Weights of a small transformer language model: 16 layers.
Each number is 500 + 25 x the weight over its row's rms, rounded and kept within 0 to 999. Layers, rows and columns count from 0. Numbers have three digits each. The size before them is the row's rms in percent of the matrix's.

# layer 7 attention value, 128x64, rms 0.19, rows 37-79, columns 0-63
108:512535502502496536463487468493506480513503553517525511486458489476511473523551502517510432494516484506480470492530501521517463566513495480505501494501480491469479499512454524473526461530496509
107:426509513499494449489480496486509522534509536466464514442503508496502493513482522509480476484479509513488489504488519532530521520583466454518475472503490473469486495507516490501523494507511497
091:477450467515520537544490543509519502482508460499541490518495501508470509499470519508512548495560519452484509496478555498509520509501504434494483496526489468501495532526524492516517487479499491
116:502499499513497468530510525436519570496513511514536498513468439475526528498502492500511501522486524459484512518483497494498505463497474509487465518449490476461480503494502514478501544553494485
117:512487501464501525510474512508506520539450528486534519520481486486434509496460539488516476503536494482478506504544515492511490489520492513535493515522485515551513518497489484465556446502508462
114:474500530448509478477493532511475467497499519506502528492519504521530501486535499490515450474479512489495533513552492479520527511510523442485534512491497463474486474464460488440506508518513541
091:488454474501519547524455488520565477505527461526517514547484507478485489454534507506519486474507470511456518528467472469465508506504526483518488511474493503524516542492498505497464496497526498
104:506446510477485537501506488483522515508514497537520523510521471484481481538496482486494458505455545525489529512494562505508525459507473459514459496538459524496482482491508514510522463529470499
116:509523467505503476511563534499487530494546487520506533542492498488547525527480522544500486497499509474512505482504500487516485507459525522552481554517483492521503508489521538482475558513493479
109:476532522529464462466533487500560564508520512505524494442512492504464516496526494512556527495458499513464493510542489518491519520480503491508540491507477500497507476498505487485515460527515509
096:476460510538503474504518477500523500446481510542519501478524512491519508501519472511521510491499505538447517476483527531518517474555510541563524531513480543507497476485498515495474487493458489
099:501532484573517488511521440487505497531481494472504447487516509504519512498516542523519500525435528502532465478523493512508458472460484494519526489460503508513492471464498503490486492501518486
095:496498528485482539495558497496511511524501505494505517448508478464486528462496486456502460491481483522514560500488483470507493542507485519526481532515492505498586490494461491520493510484473512
100:493538491462528523484496485533496495506478501441461530459539512482492484501463517549491491509480480502509524507487506554493452499527473500516507527489521490528480476536481483523447544494508491
112:493485525515532533491492540505539512526499508528464549535529504486489518476511515500507504517489516531533558487491458445489485490498515493484515525516494484446507474495504455440532506508486482
090:475505501473506484490536455526514507517520495477496486518517497501536502492499543532487458477464527485478494505486546540546508460503504495474538524483463554455530502446490501482486520499484515
104:508488484538501515510504482486461452490492464483464520511510472506512546492544479460507475523479493489500474524505491496500518502484528519469520510485560480493492471505457526519429516450518506
098:471497516496489494476484451533506557508460513491516478501507505511499485528498484455467479505499507482512483500528493525511473499457437514501481487474471486541504466540474459487516524551461505
094:502488489464511471488491537501511529441488526525527480525537494499529475477514548489495487526481513489539488474462500517462512507472520554463477498510482530522526495540493525484538469537511490
097:444475505522532497505512530489515477512468452456549519555513528493495486511496477503476499507486486489471484526524498485494472521495468528470518476482484497548528471524491504528494458493555514
096:481506489506466488478504470510525521500485463483468533508501531447494528544478490528495466479521523522465527465511481512475481461465490474521467502505486465469432512477498510495528485515538489
094:501514528524522461492522493488496533463493503496521510468511479496465479485455477543536514511539491507482463512518509468521489476483498513500529521487488491525492505537463586532484549521508498
118:520529509486506518520477451508493422547499478472522496517480475474458451535490537498496488530497505487471500522501523540471479527497496500517493483467543527488500486512484516479485485466502459
107:506517487470544550547463481468512442441481521532497462483481462494548534474487505505509498492512518482493499494477487483467504454533488524482474491463501463510495495497488499507516514502480517
099:500467486497465529504514538445535516455526509477516510467550526523533484490520475497492507480492483492510497467514501510499498483467461494468476525519538561488530490510504497540553507478493506
110:437487494517500513528456504518513458464477456499532501504501481519474525483516464477491479525510462459474475519471497509483515561519489488475492503501501486490509503547468459530487460482489485
141:522532494490503541521482470503531496506475457523535504516452473530488497530484504472499494501482492494437482470535507486502504565487507525486541503496474493470513533524489537501522458504455515
101:525531488536525538533448519521512493436475520485488557521455505453537512507518497510496516483470507514475509474481480501478480499533472547509498515508489475486520497503523511504551493483498476
089:516497508506509501532525479513454495522475536496463493463496513490494526515495560511540521518541502469507484487502505514422462485469486522475501504517536509469494516485524461512491485537520543
083:488461456509510464553455498486479495501510517489472464491507480469515470506480485489521505504545452538493435487517486526499473504517510513475493493541522549512536471481503506533511486487480478
091:477486488519525503523503536514470480520488499572501513496529497473530443450535526522480506524515455517519468467489484488529503484522503547510475482489491487467483501507463518525483516491548493
092:510479491540502478488523506466460503497550494465495530471534479547491521472480507512524495525557513487488473507518517489508468520524526514480489488434531508491485491517487505512448472461473518
086:475518516459478478455502498482515535543458539508508504478511551507445512496484503485529480523465484494490508440531463526506515481507497508482475485549488467544509507524527506503495510512491470
097:499526508478504506492470513457537531471513499503502552462540473497506480492496500486502510525480562495479484507496529488485499473481486545479483463480502482482517478496456478489553560541495478
092:467536529486507530522485494568493481528501518502476490506519500537531530518509511496467522507471509484549517531476500487494467466504407527501516466497492468498482482491514492506498467502519489
099:520494542539526500502501531493476464455505511483526545476466522517500508496478512486477492484488515510490499528504503498510518550451507484523462507513517471523464511523577539504527540502498474
116:493509469523531475548457469501450490448485538492480495485519503464527480513506485544493446521483544484505504496506494498504532484531483517486476471476537468484497490497481525531474476492487539
090:534494492512512503472491459497558483487473520533492495496510502486479454481513508431524467500496497472473558529516519509536520481553481465487547495492490514500484505500513488506506498524444496
096:514472453484477506518514510516491488538505478519529488503477502512498461538486499495474514462475512482512489563513452537510532467511463495517499526469492454486471494512538471486537518474532534
073:505463474485498468483520515494485498479501500498429478473531485501496458471460515502514540542512454503506488500493517533460463472506553522485473494528502521489486532473462491532462508507500491
109:548493522532485508522504490489509512491470491474517517510519529454510528484488515514511506540480505497486521551529539540514497562547487545543486531510530457480483489509465504503481478497497527
091:422485510492535476465492461461548517510526504495509480509529517490489489516524497506427511479525495483501503547481487469536535446492538493520501502471485503513482480508511496517495507510483516
093:506485520461522504543466491504479489532516466464474509513528492502513459496511476485503487502505456499494519488457486509511487518512448530561514481493469511532494530537533497477524448481547508
# layer 7 attention output (transposed), 128x64, rms 0.125, rows 37-79, columns 0-63
110:514528502525443504496531497509445493516488507495541505481485476467510505490547485513545513473473493487540518502466516515524520552469535495512516479558503493464458521525475504491478479511496514
106:545526551471488483481519478513496489491480510484448510489493509509503493500463503499535481463494493535512465462476480525527478523561481507515522496500486563448492525497494492483500551521482493
098:484464518513478511548473554527526487498495479479563510506531484513487464524499498496501529455551489486489466499497533512516482487470524458501516468524499534507527464489519465476491497494521537
111:505483498484520477513498502513535516458511514519557473498499505515559463492459481520521506555503490510514496504473491537512475494523536487481498527502496522488499502539510482506460507577456480
107:542530487519477513517490491488481490497444479460515461519481484518477489511485504487538486531495457512518508472540482503501453507499454493536511488537479525530490521499498489477487429519489457
115:539483499473512511534526514511469490532501528514540474478497445525500454450491492513491469472486517461526477480545505494525517512482479492520473521477508537488476468487486471493478535486487551
092:507468492473510455511475516492507468483504500495513479495486526448468530521546537547516504505525469444478528526483501506443482505551528523524528517511495504501507526448488527495490491502497490
104:511461426480472523507504512481486490516490479511538498491493507479489519568448496496513520468490517518542498503462490477511531489514472520530505535490492471530479487538502524538499468537496510
103:469498526476486506482508497488522536483444564465490510536500514475504485521480534481527494543502479504459500493548487490495514445522487526548479505554491506507503480489528528536513500507498505
109:558481519517518446469529478470505544502534479530533503499508506498465519469493464527498505514540479551488513507504502477479526522503511537499488514504507459532524483482506472511478512529484443
100:473512509517503491504497473522512461453494461505520537460533527507510489498509493532485539477499496503504569505477507539501521488535522502555478490539469473535508527503488509506499474531463458
097:477543493511523490509498458480506461556499508517466456528503487510489548504521503524487519483451463521523469502528503525489433499497516518509492484486507538489472465460497494528509480502480464
100:451506529486503559510506530485457536508520506505530500503491485491494497506511470478504499515501499505496547499474504493511487510493473522573491549497490532489558491483536519527478506501452550
094:458489477497503489527521497481525473531475468505435516470519532491487491514516484498523479509463477510537517484510504490504492478527506480456486544499506484521479482557465473496462554474484466
107:466491517507468483494471488497563477470471522506539523501464487462464458501484474502493527521515517480471529526503491474505526518479552505538510499515529524477499482513492493504494481549436497
095:488504472489524501482545508502520521447505470478494464525523526474513511507487549521503520423505518486536515473467497515463541510489516494497497524492481528524482566490487513502489542501484505
098:536453521520511499504488484466524440486477510492451518535488501482483498499459479470524494473499484476494461492482527502491507514510518556504497534498557496497542488478487519533478495491504557
097:480509525525485504480562516521500522532470483496491484539495499477497509460502481494467474508474468525450497488520488516501485486513472478464480560472474472509477516526498514465464529552474485
104:467497499507497500492479528497521517505457500551504498534514501509534487520494525495499476506462484514565519472517516502520500521475487546465521507550498541487478517529546525526535484560502516
098:459453514496561500508497508503524514508510432464509507549504523495504512527542513526476493500508513516454485494520499500497494503493503513486518491481474526538531487527515499514476482501585510
093:500477481485441459495491510506517476532496459452481516471509538448512515521464502507535489478499472499512494465519509511505533483519495498534492511514510437476457482482484524486515489513505445
092:464512484509504505475508499485499543458497455489562518522498497482482445514458510491510475496566525505488487491518516487505483531520501538492504489502477534541468513520467549487531502480526507
119:512500497503506537540465496485468507475549542464456481501469517484481487503482530477493489488505464494472513536478511505498499515547460506548489509455520499530473512479499482536543497508548474
113:502483475471560542541465495532546473488482482510530461478474432496544517475486495497510509467508531489496503499474484493511480475510503476463521536515512509490483470522446504504503495505487514
096:469471505513486514472514493446503484501563503491476534513499540455537524527522494517496482516514442543489502512538490552499528482480458503489523525493525521502522471503485493533500484483479520
109:496468511499543523511462489513497518481479505472518499498514508522488488478493481491531436490479504496470462478483541490474525538506500525453493463459516507532517524562468479514552503491482489
127:519510492472477503472484547496464516504500482490495499470529472425473491492538529512470492507508520471489478503491475450504485508498493510480434513476480488530497484524458479536503517527521454
091:473450527503495482475495527504489524552499493527454507502517539527494543458511490474533504460472473527512485477503509486481517517495505478508503542543529537487479532469498500496453487479541502
094:522497514508535454470495463520571489457480526513536499561497506481493473495495511527485516475498525535468496507481483473517457480498492504495510484475488518558492527501535529493499514505533528
086:552473493499440503450525496478512467487490512502528492453485514485466500524470504515513462511496465502482512508501470480523524488533477514493526501516514499505552512469426515486497536492475516
115:525477464455515470469550488479492536512503502513451529500501466518508505530514515487545484513450544525481498529487495488505479544525515452496489514505481486497514476477495478528526492464455491
113:467504478454526505502524511537512484505445512511489473535479534483514510527498488474459532476484537525480464452517482512538521486504485510494474463479502494496490524526481536495455511509441498
088:562528477497506544513481510483501475459522479496464519505494478462506490496543500544489514500491501487522518531479547495499494482539497480459535574508480475476499482469514492492499465498525520
097:467478467531503494461501500523463510494511503434481499498508472510476516547521513478484520513511499527497501534516542492522477507501504455497538452523492470542484458537505534523526487459512506
102:516494490520522490461523502473526502483518496451464541484518472506484518488463480504491510433507525522484459469489474497519537511483534468477501469487483539509503498535555528475506464502506531
091:475492530495519523513456480477507463515489503543544504505502510494524513487525491499540464471468462478527506506459455512523507489532464503535526503540519479467484471497522546508521454477488485
105:478451522449471473472517512518530518525503448473454475484492515515477504512515502470508541534497502513451497442501472484524486501489486498531512499492493531552479485515492500468482482522502460
096:520504515508494486485526494479467489506507459548547492461492463523474476557479498482489485549521525461499482513501510518498475545493496506479539471515504442532489482470470487475521501494517466
101:467531516549542482510500544492481480516501550493506502511458486528500516468554552515538480551488517521539500486499506492480545523483519498492486533483495548494518498467507479501502478510489482
075:494488468477454531506487493504474496475517473503459472498501524515487477508509489524508481581528488540499515503464512478535470515528520500473479516505518493492525522438480506556508526505525472
092:457521509443519494522490472507487497555515514507464475478490482536466520475474518478492488513546494459509514469490473491479515494482467484448489517504453499497500517486538508506538452480520477
091:514513506491479504493506503491467525461497489495579465491503503519462493575481529476492488469476491516508503497472503512506560483493449506523475479550534505496487489512519508479524509524491530
101:529505508474464478445489476527495524473465526532517507434446501466468506527497496494501472487469494542471531484488480478457524514522511470478493539518492503503487480502473532524521509514516500
# layer 7 attention query, 128x64, rms 0.17, rows 64-127, columns 0-63
081:523515518529521520473501511492495463517499525503543525519478512480505498505504498508486523521525556550492490527466530542484516465477536530541557544495482503515481508477508493538483518539537499
088:497505483508491485485489541438526509510534477485470534468489511497561471527506498548499529491517494498505514462525502464500504453565533523506497476490473504469471497510527487515479477471519510
081:475495477508530494505497499468496514557495502485513502485482501535469497527495490522477485478488481463493561515496539478520499538492494527526537509538572499477474534494486475550515513526466519
094:511498571484537479473513483492510470475472505508498565482506538437483476525503504496441501501522516490505482501513484474490522506489505505507508481465455513547512512522516482515471501493539527
087:510496465528475499498506530530498459496505481511481476512486478519506507498524459508551535518468476499498533481439530514512520528491504496498476534485526537446477496477490482558495513552478495
115:516503450509413508504524529518461509519506513497536485502498484509522486436524494530537483498497484525537487483505553511481509490505507484481455505517529493483527501482489489528517513503448491
102:476461553453523481515497491484488535513522482514481484492517490498513509519490543514454476502511481524476472511515489489449495502462475522490514505446469564481501495483497505502537453517537500
101:491526497494498508491486557476493489516530511500517501508531491552495460428509497480513494506505498513490452549490543579463497497519515534506494517518519492474534510501513519542494486507486499
094:528512560487506470464489468477523506460500510513495454512488519456481497543506487518489487508509537489531532474516476434531514504482551503507526519513478485521470524541531491511486506498493477
094:515506531506510509492455537517467436541471497524508499474531515483502465493509491518483506505505563536499484489477509553514520471492480530497528467519519529524508535473518514507480477545523511
107:479499480480498506499491478506466508521536481529503537458484543469504481487487428512493503518507505533476494501493497538482494422482456469531497444512528525510523528504495515507509509484490522
108:487485530502472495539547509503547475501506523504544494516492519524472523482537507494491483496530526499510480535526518457508491556464500504506489472454539490463494477485492490465495459493554517
108:437552483506485522528480487550493502543497486505513479496459503466487517498502457480510516506496443503480492489496520540497488449470447468512488484487511497501515476499502544481488487460511500
102:487456502491510485459461555557496445516519496526506475510501513493509469490490485517491480503521507538552462515480529537480483511493505499493483489511498487506490505473463552488445471522500517
106:537482487474497521513512457493471536470493466470431470469466542507499467520489526505497494452434495453500494493505518486528497506491508476493490482492513523467482515528493499512518535524494527
109:526529507540525505515482493487532516502473506455523490502535504563505478500489514477484502517481474514491518558492467495475476511523527518482523494485541515544523502567476483474488507516449507
080:463512509501526475514477478488495522487514486508488510449503517498498527519495457495503496481454518550487477482499529461515514516488476492472506449480423464483473488510502490534489485474560490
084:540502529464503489476551474516512448462477499483531485461530498474497477477479531472465487501477495499518512507485507523459507539483457470479509449528490520517523490495476467486494536529493516
085:508517496462526494487494515509533503473519506465515518521468489498436531485507525480470525468527483536450523476514468507507480485488462460511530523471471459530479508504520464511505462533519516
092:510492492503493483509514494498452447528515506502517443593494464504512499486496515495493488494493516508505477521476541559496461524498508505509479515506519501511538533486505501550543504496472489
099:501496485541490491506506503494496487468519512538496519482470493559481495523511502459488485458495485460495564501474460526461507542476479500521543532462518479466481520501511509539528469505499480
089:506524479512495529503524505507540546480511463491490461480490483490547534502453503509559499478456486516493482438535498447520495518487496469519511530502501490534472493480514514515501513460485483
105:476491460473509543512449519497481461512514511506483489490545508497480463495489520509522516513474530554524504501498567563493494485525484532479478473503493526513522492510509504534461526530494523
084:484499485490507491541515500487535559511493479490497507519497507527508527471484525448517520443505496447471509473492545475514479501543502491478528484466524463495508489494535468497559505476489480
113:469496479450551503505460471470470522466522481492489524477529501490470497534505492495459503506532508518493482494481531508457532451502515556519523452468491524512532497522506493534498486517504517
098:456527549491468501480503572515482454519525486477536464533502509492523471476542515444532477518475483498520471513493522511537512508475527474504498507512511527483520504493467469520495511495500492
112:509523454528450490475509528506520492519503491495504494499559529512514479441484497518517482529470488504505444508484516486467522524546534496493478461482515474466520486492472478520538493533468505
091:504506542482464473519539514499502494516516499498512441553488495507492509493506549484504502477517515462491520508482524486530533550526506476492511532494508465488480453527555486457538509484528494
096:488474539503481514534522489470547501503513507513470527489487455490548493530490514528459484505502507477500524468513533503497464541479498492496523469470476491431459471478495485470538517475487488
077:458495476472502469508515484522533529504509493549551506493527511545502521548524495470488475496482542496484524508462521525482524515483518510488473545498450506491501471460479482490491476547482521
083:476531502548480489479480527539516506536466490504523512486544443510527505480518481479519489520487501518496441473531511483505492521509450469472495524534492504521528517467474490484465457501473495
094:535496501520474508476514491532521513521518515499496515524511524532481477531484514526510490499491514445519513499486544452458543509509514472484470518450469507514510557530492504526499453515552506
113:498506478519515471460531501520516501515547448531467506473529522474489448510502471465515510495535500502490504479486573515468481499503490494498532474541459482519529505484500471513497506517511546
114:488495541543512487491514542513479510514510540526464465533492487494485536489499514462476533503526464478520488519476486484523501522521478494490510430487539515506550503482550481473493484474529509
101:496470552529510512464474516465501465481496510508444501506538531475454508469502496517524499529470493536530544510529459474510497504508529493533527483466502494503459501475502505519492469544489481
110:495459493492507525472525454459520499479470478481535524535501514495512493514473540493497481462514525514493481496480472499534450463485495449509522535487511497516471534527481530442516524505473487
092:493485511523491546533492499496498473491502514495490473517532525467499464503494496454518485524480465535524501513506406477499511503519478528486525458504491536504509493477476496508508562525462483
118:486503501559510480466453488522538492478491497482522527465521519517525485549495523480493532493497520503527526511550480531504478517494486478508495458503429495488468511514488474510525489458475529
107:526496490463536500498499544506482523485529484538483499545520534489498477482486464529518530529501544515492502491465545550498455471523513518488501495546479503521509498450491459508497531470499489
118:525515545514527501500482503505494488501451511476502512530479509494511477526516540512463469473493482473511524471529438511528544514464469530484481489450507442501503500495555514488526487501493499
107:518450528496496523485482503502527464491473515485541532528561531491497501574485482514493524479485544489501534500541477463511511502481473499487531509506483526504476503531486520478544483486529503
094:514510519496536520457496475498501490483481492510463431483544499506513543460455520529511480505514497490498499502476516482481556498502466519464502481501500488505530466533522511536492494477565514
091:549506544511552522474466523488492493456519501470543522517462507544480524494478549465507500488513513488543483497443492473515480510481496508508545498472506476473515500486521503484474509489465493
112:492472495523514455481498487553484503474502515502534487461496451476535503477492431533510472501478552522508517478497559521487506519465502486486505528514498492484508490498451522513475487491535492
115:510494487483516531494489539491497516489549517451494439512541514495499522448518532504517518513481487482495510523527493531492465495551532499493537505463456541517492562495500496525506483493500491
106:515508472504500491460476494502472475490507541519487486525523500465522471532453497485553447502484485540505501533478505503465489489492505480497438569498522510493497482500499509456486540490521509
116:565481553509490544482496497489483504493500520473540467529495478506501526498512526489501510465484571489524487503455506485514523509485537445501543529481533502468516489519519513484496487480518498
111:524493471498526500514539533518515445484529518468507432525491492508553475483569498485501488487494521489497447495507463481538476474497495481493467500522498542492514492482491496516505523465514507
104:488497556490486512492477491514472498496509505488576515512475486492465500476502484533472509452491551493522509496504459474511523542451517493523518486517479517487449526485540524520528487520520512
113:496502517542466504540487499515500507538472509506504488533559457507544447462482547494492504501462513499523485529501470513489518566513480517489533457506530497483506513496480487487499512469527499
114:477516486494515489508490495491510486512522484462521499478542506511483499449496476553547477499488485487463517519533495460468504576487491518530541507489463505516456516504468529543480488516497500
096:544512501475483500516478559482476473533475479498452481500497500515445532517493490512545522528500512484453516523488510497487488502525519494484500542467496509483531478491554468553484469504504486
097:500484540541500474455474480530534458494465515477511541465478521467511484511496528495506489508504501474538442488501492443514525504497477500522505483480507486456512495528496532538536489484536513
114:499532434518490510528498518482509496498551519498494477470495447483524484491537502451474519487484474497520511464545506555470505535514520506485445501521507471496483479517458500491480496512517495
112:531570530465514536517487467505491533505510507474536490495487525518512511526518501523475470468494517477471482514497473480528546506473499554510487483510474512500494492511548486491528544495460537
103:509519519507511548528488521444511486478527491458480531507468497540481502506484541472468522508526491465557487495479499499522469534524530504499507461480485476496485533475467469485470522499457499
107:481491524455508462501537564518486504548504490504529466508449518469501499529515552479526527493497530494483498455494487515470538539530537480477489492512481524500510515477466498498504501522528490
097:488494502494490511488537487536496533505539474462472492527478440509539472494506483469470485504481492495537489475481506540493487481525502519423454483511508495485529491472491450504477500471504470
103:501514472497549473490525505495506521527508480476462509504506463498543503465445513545516489489490480523467496512495515502442472540495534530513499456495535448472520482490490471492506514457501497
115:493468473496460512516468468499503504489498494550493564511477494481457494494507499445521482515504495496529474483486528493459570489546515488517465512515520513466544482507506483533511510482508489
125:510540479471508514502496534503462494517479519495464470442480467477521512490443489529511510527513462503478479476465541493496448480489485511465508513501472498518528499481463494533470540524497480
104:530478488531517499457501466498463477473463529471517520539523503517484477515469556460488496452515531490501515484506523510496513485507466439511525513484475480522502519558513485495527527496509501
115:495520489498506497513476524485479552477526450497530551508459504518475494464535507460498496481488442462477500472509495519472518495472478522513519500523559509511513495495551523497476459502510500
108:502502427483494499531481503514520494501517498544529471477514492516521483455491516525557502514518471540517512525479523514437483507508527483492513539516479523510519506466458507515469522514474531
# layer 7 attention key, 128x64, rms 0.165, rows 64-127, columns 0-63
107:459494492516498515530510512497494481502490459462498497461481542528521509449506539513483519512485497488527533475549513508467505491499530467469458485498498465498537516512535468500542504442471495
088:494538503524473505501505513523495446544542494529471449476490509533492518512516496486487501519467456517471490494478517518466496516475489436501474526524524504507466497526538494525473453500516528
086:496485495523530520488526472490484517489514488486462500447526546529490501482567487516500496453523529509475516470502502456518496528492490483512521473490478434539472512495511544463483501482501501
084:531497508518546493485519482514518542483446496496504515494505518524499514501507470508516535512513542478508521508541481462519552505520516482451505492486475466560511514507496493441513538509486462
090:514532502530450493512483517506447481497530469513495465540503546470542501459544516507512513490525525532487484499515457486520490479539513471533467476526518503517529500480493509492497452471495481
089:502465439500461524493503518501467489518468497539517514534458484489496516453566525516525502495521486510443483466471508535501492501540486508498479492499513517461502532491454489488479502495485515
106:557479520522487463538489502509438514515526534530484488502496493524460475488464469497494496499530479500528459505484478486459491499471553516482504501490518483538474480490480465550493527520500489
086:493530486472483511492482548486467457533511518482492492525482530488502568456521512466485476514563491516461495468480477539496501469527495515540467491477513499498500502481460495509486506517506535
103:525511497531536464488561469514501546507544463503563487533517475524498494503515500473507497496489500499536536517486515487502512532491538529484526513492497524538508457518518466527504527527480473
085:510500498515496533489542519569493442487529480516491533536511503501518541518500538456499513499489537526485511482518493532473493511481430515512490488519481510465498552505463492491506487524496490
084:501507485505463518507515559534483506508481509508508514536482523497489550503507488497483517488501502557456500487499520528528510464528449448530476476523489494506529539500485529480523531498466453
080:512499526545498511486531462495489510491522516487477502479488501510491511524475472496498462469495495530535504488455483421523499468527502497520498492515516538534508543456440473528524490524521508
105:479506472498470506508531521500511498476442511479542500513476558514468515474492505527491503465483495510465478533540489479526536446515485483489484531517540471535493481465478475498523531478487481
116:526513490492470485492529521552509480482518510488449536547536524512535509485502539495482540510513482541505450474540507523487514493499496457488470510495444489477494503467467511528496492505494536
114:537509498467451530493547439499516503529508522545466526458500501478519486513540493485502507462495485468479484491498510494479485471498490482507530466518479480462495464521501503465516510538473543
120:500535504501501483511500498438501477498486490471532493513486505524459505499529516502477515507492448487495529533490482496499501508504454550507509494482530530545518483574504446443505494504486485
099:492483546516536539542475538505466526488488496504521536490495524478513507505464484476489495507541560503494503480531523483567478520531529509511498498497480488504503523503453488508505492436485488
088:492491473528513526471474499521505498517492460494473445536526513497449531522474502533514523541480525529511526518479478524476528477551514482514515479500567512507465503491527513482534482509506486
108:458502479542476543504508486513515461542518465487503490461519524512475498489441539492504507508515484474549561508505481510508506495500521524484508507535556517483482515532506470487463519519497483
102:525521508508474539507483502449514492507501462543493503474490508490501471469545491507523500488534519495501486492561481496492492486452523537476510551508462472527496438493498511503450496508468484
095:517533508570477508503508480518524487482511536444510508475516497506467485505467507498527505470487511520526534485463492499517523499499495504508499492491548522475493581488536522505460467501535508
075:491514483444536472482506500463507478443500482462512497487521543466516512518516486504501499490513487477538470496492500520547497550536465516529506482524518473498526510504532554489533478466512493
095:481488465530445530543478536499490458519502505510469515485476501485516498466530502509527497514494485477496541507522485545473494475519441506492480508525459481480515539517530494476462512545476504
087:470514519491516515447509486512514501479496481519561488499507545495508524493513458487428500472492507523527502482468488486493490487526509505459507484498507504556504484520546498451505519485513558
077:445516469508499485517486455507520490509510513559474501482493504518489494483476491488497495506497488524509505514480548565508541520498493502479524455531446538519496551512522504464505502505495549
081:518477494519537543494543471483499475494481514464511485468482546465505492480492506466527477499534501527494481510506457509538483454483523527518511509526486508481496513454428495479475466483520504
092:530498493501482552485501543510512443488484518490495476494519550485509527486557513517506487526471516545493479480482500494501503513508500461464449448527516512500488479536471525509486479458526498
102:507483479521514522510511457468506552520482501546502473471476480485530466512478479491520491509465517459544503505504460475497517538464545506482516526466520523481506522515540465515475539516521489
096:509485504515505435501456476497464505498518470523536496531515495528492474502507473534487517512541496481522519495504499482503475483550534523466489470489526487517495441477464546503455529517488479
094:494487516517476515521475521467525512490530521473559470511501481498484510533461444561480462493489516483495511530483548483514496488531529544486506544528497484504480499500499508470534496480536513
099:514464509490494476492485523542481476495491493454411499510517523466498521485492535500496490506489477503489492488521526491476463501519514505470481512557509515467469495510444476524536467473481484
097:522534521498485501530478509499531534527472515489477507495515493511522454524495500525518475514507520473486490535511530507449532513500536488494492525487533525442520528537500517500506418466517500
118:504497457529514511443505494528511532519536442497477497457515501460513505496505477477470508537543537536503521512489545543490478504493491495498490483556482500494515547477496506480482513475522508
113:478544542544517485510502501480497490523526528510473487501490517478470531435520520516495536507517484472495493493483484492495514509503470483467530491483545514494542508479548519445476478464538519
102:511504527488487466476541491504499490491543515492479552537538481470486535484536539463500515535523497560525512523501484498520512503510495505526486515470489523510504442481523522518514478550469505
095:502477497515481512491470466522509518473470468478527536545464521503485465504462496480508494495463506502483485489479482510523436460499528441494507500466528518525454526517478505473461526517490499
104:499484510495499561518515490479489463470500530513455522491520506460491518523467465479479519512513436507513520533495452508501511483511456542489509458532477535519498466499506506472525519518510469
110:489548511554458457469466525477511473497500485461511509509527518481504506531531544538487501488498511504517515500546491511551513488521503500529498496549447513520508507516498471492534533477476496
110:494478490495497506501510557520516514480526505522538456507528508499523510515473494510499540541522551523495485504457548522482462545484524511502512466532455509512554504459493504494501489473477480
131:512518569510533522509497497491500504468495512483534537558487532490493489506538501494465494455483491485500509487520445487484525505452482528473523505461502472466491482520539516495549505501489524
102:535492534528489529499485479487499473472468481493528527512505521525511467579496496484501520472487543508533494533527472483532538496456519504535515532508472535539488539506494521503516484519507487
092:512504492456572537462500453478516530479512523483466489485521484507528485504486515511516483504524525491470491485540472513479554483456476482490537474477514502501528470521514523504484467531480513
116:520518561486521494501451512455506536485529514481541498498496510536487548495503532530491499490512505423523495500455497486487490499474434488502509498495494507476513483526535521469514500477494502
106:498543479493514496457535499490537481508529499502529474517503490508537511501479483542486493472506480496546525476501564497504506502502532482495486539517473509540550461509470539521499471540523469
101:511502494472507515469512536488500516468500537504483494502534495480491482472488514500501517523544485479498461500482490534519477511522542533542542512487448564538487521463486502531526486515507552
122:501509456511485467470509473456509470528506513547508492542530496486516459530461496496520471517504474514495515537499514488495496516518528491497450563502501505529507505443453514493482527490465500
117:547497548494527511503497463459496520503519506466549491529482513514497509479510561501495516481467527453529515491476510487505530506473504444519529533478511549495488496547499514501509486478466504
098:520518466514552543525509535530498457483527532492494438498462530496508481480480522537473483512491493479477467512483488515529474552486513475524483504514479489455482498466494502509504488466532502
130:511517563508493512496515510470460464512535484484582508504518499506508515490479522517485492443502506483551526481501495502512530512497529511533511497500486513530484492522565541499510503534524499
104:473510543518499539504508484439524445517499488503472503545561489466477472467484507538483533485498484465548506531538481522478502518505472512500525481485517502503507506521497485510532500529518481
101:516501506458505526462514498491508478508512516486462505467535475516518508509478471516518448485545492484536494534494513512491490517465485519533495495506491496528439504507511516569521503549555510
101:527493506485459466515492513474424509511522499510474493513472498512465517504545466478538481549498547505469506499495493491471510498480513526496546529503480509517498519488492459531508502490447541
089:475512519525518527459478476514504482511478494502480543477513509520490526507550538513479448497472524466517471533513467508499532502468476450516490498494512475436498492524525548496508504509532476
121:500503431523497472519520509502544488535508505544479487489512469472534482533512528448489507492491454514498489467549491497505513527532497507477460509502491492490486479503449459554492503503493516
112:523497535460548527513495481495490499494475513495547480482515521529506509519468513523494480442499492459478521524492495485520524533489488548524507456517497481475457513525523493453546536478480496
109:501501537519474451549448518479526552497528502470471502493489481508501524524538535482526509498518508454501466484487475489469468498514475494474508446488476513457517504529493499501478496470474522
106:473486506482497507515511550523493515527493508524507471462478458460532552542474498472483506543511507500483472457452484503467501516487538495476496540500475514497472528452478488496537512522515503
105:474512491496502517476518478491519502493541455502471479514469501489498436498490468520494521512487429512506477475518527526475485519522503514478484506530443516494504480485458490483489445452473512
110:487522481455525469449493475497554500513495464536453484522504480509494494492497526549491506530518503520496456489481529504466499538469492493493469486478507466543483503442476493504489506486462511
110:496417482516490528530461471502492507505479529523458522490518475478478508514491479484519456506458535522499479484521511505452538467522479471482507475550493494471506498513500495497535489473504474
127:482523466487489458509508522516461503524519475532512476450495488522508526500501488499498491541549476483454486487494510479460447495494503515463502484470497493516523481484447515524456528503446512
121:544500524540516508497477465488507525486475518434556519520480523478484466479483537502478492476488539493489507475523485494495502475462475463492533494506470535508501519561534527484517501493496511
106:499463523494526495497467537467480489519476506539545508465490510516469478477520491497499487477513493469524494509488523518484476469488453519520524489514582475495479465480528479472496456479533517
105:499489450482490514516491563484499499485533494504506471479552462483532525499457473552491493524539484481514521499476538523466471488542509511503490525499501507534536521484500489534511550508493499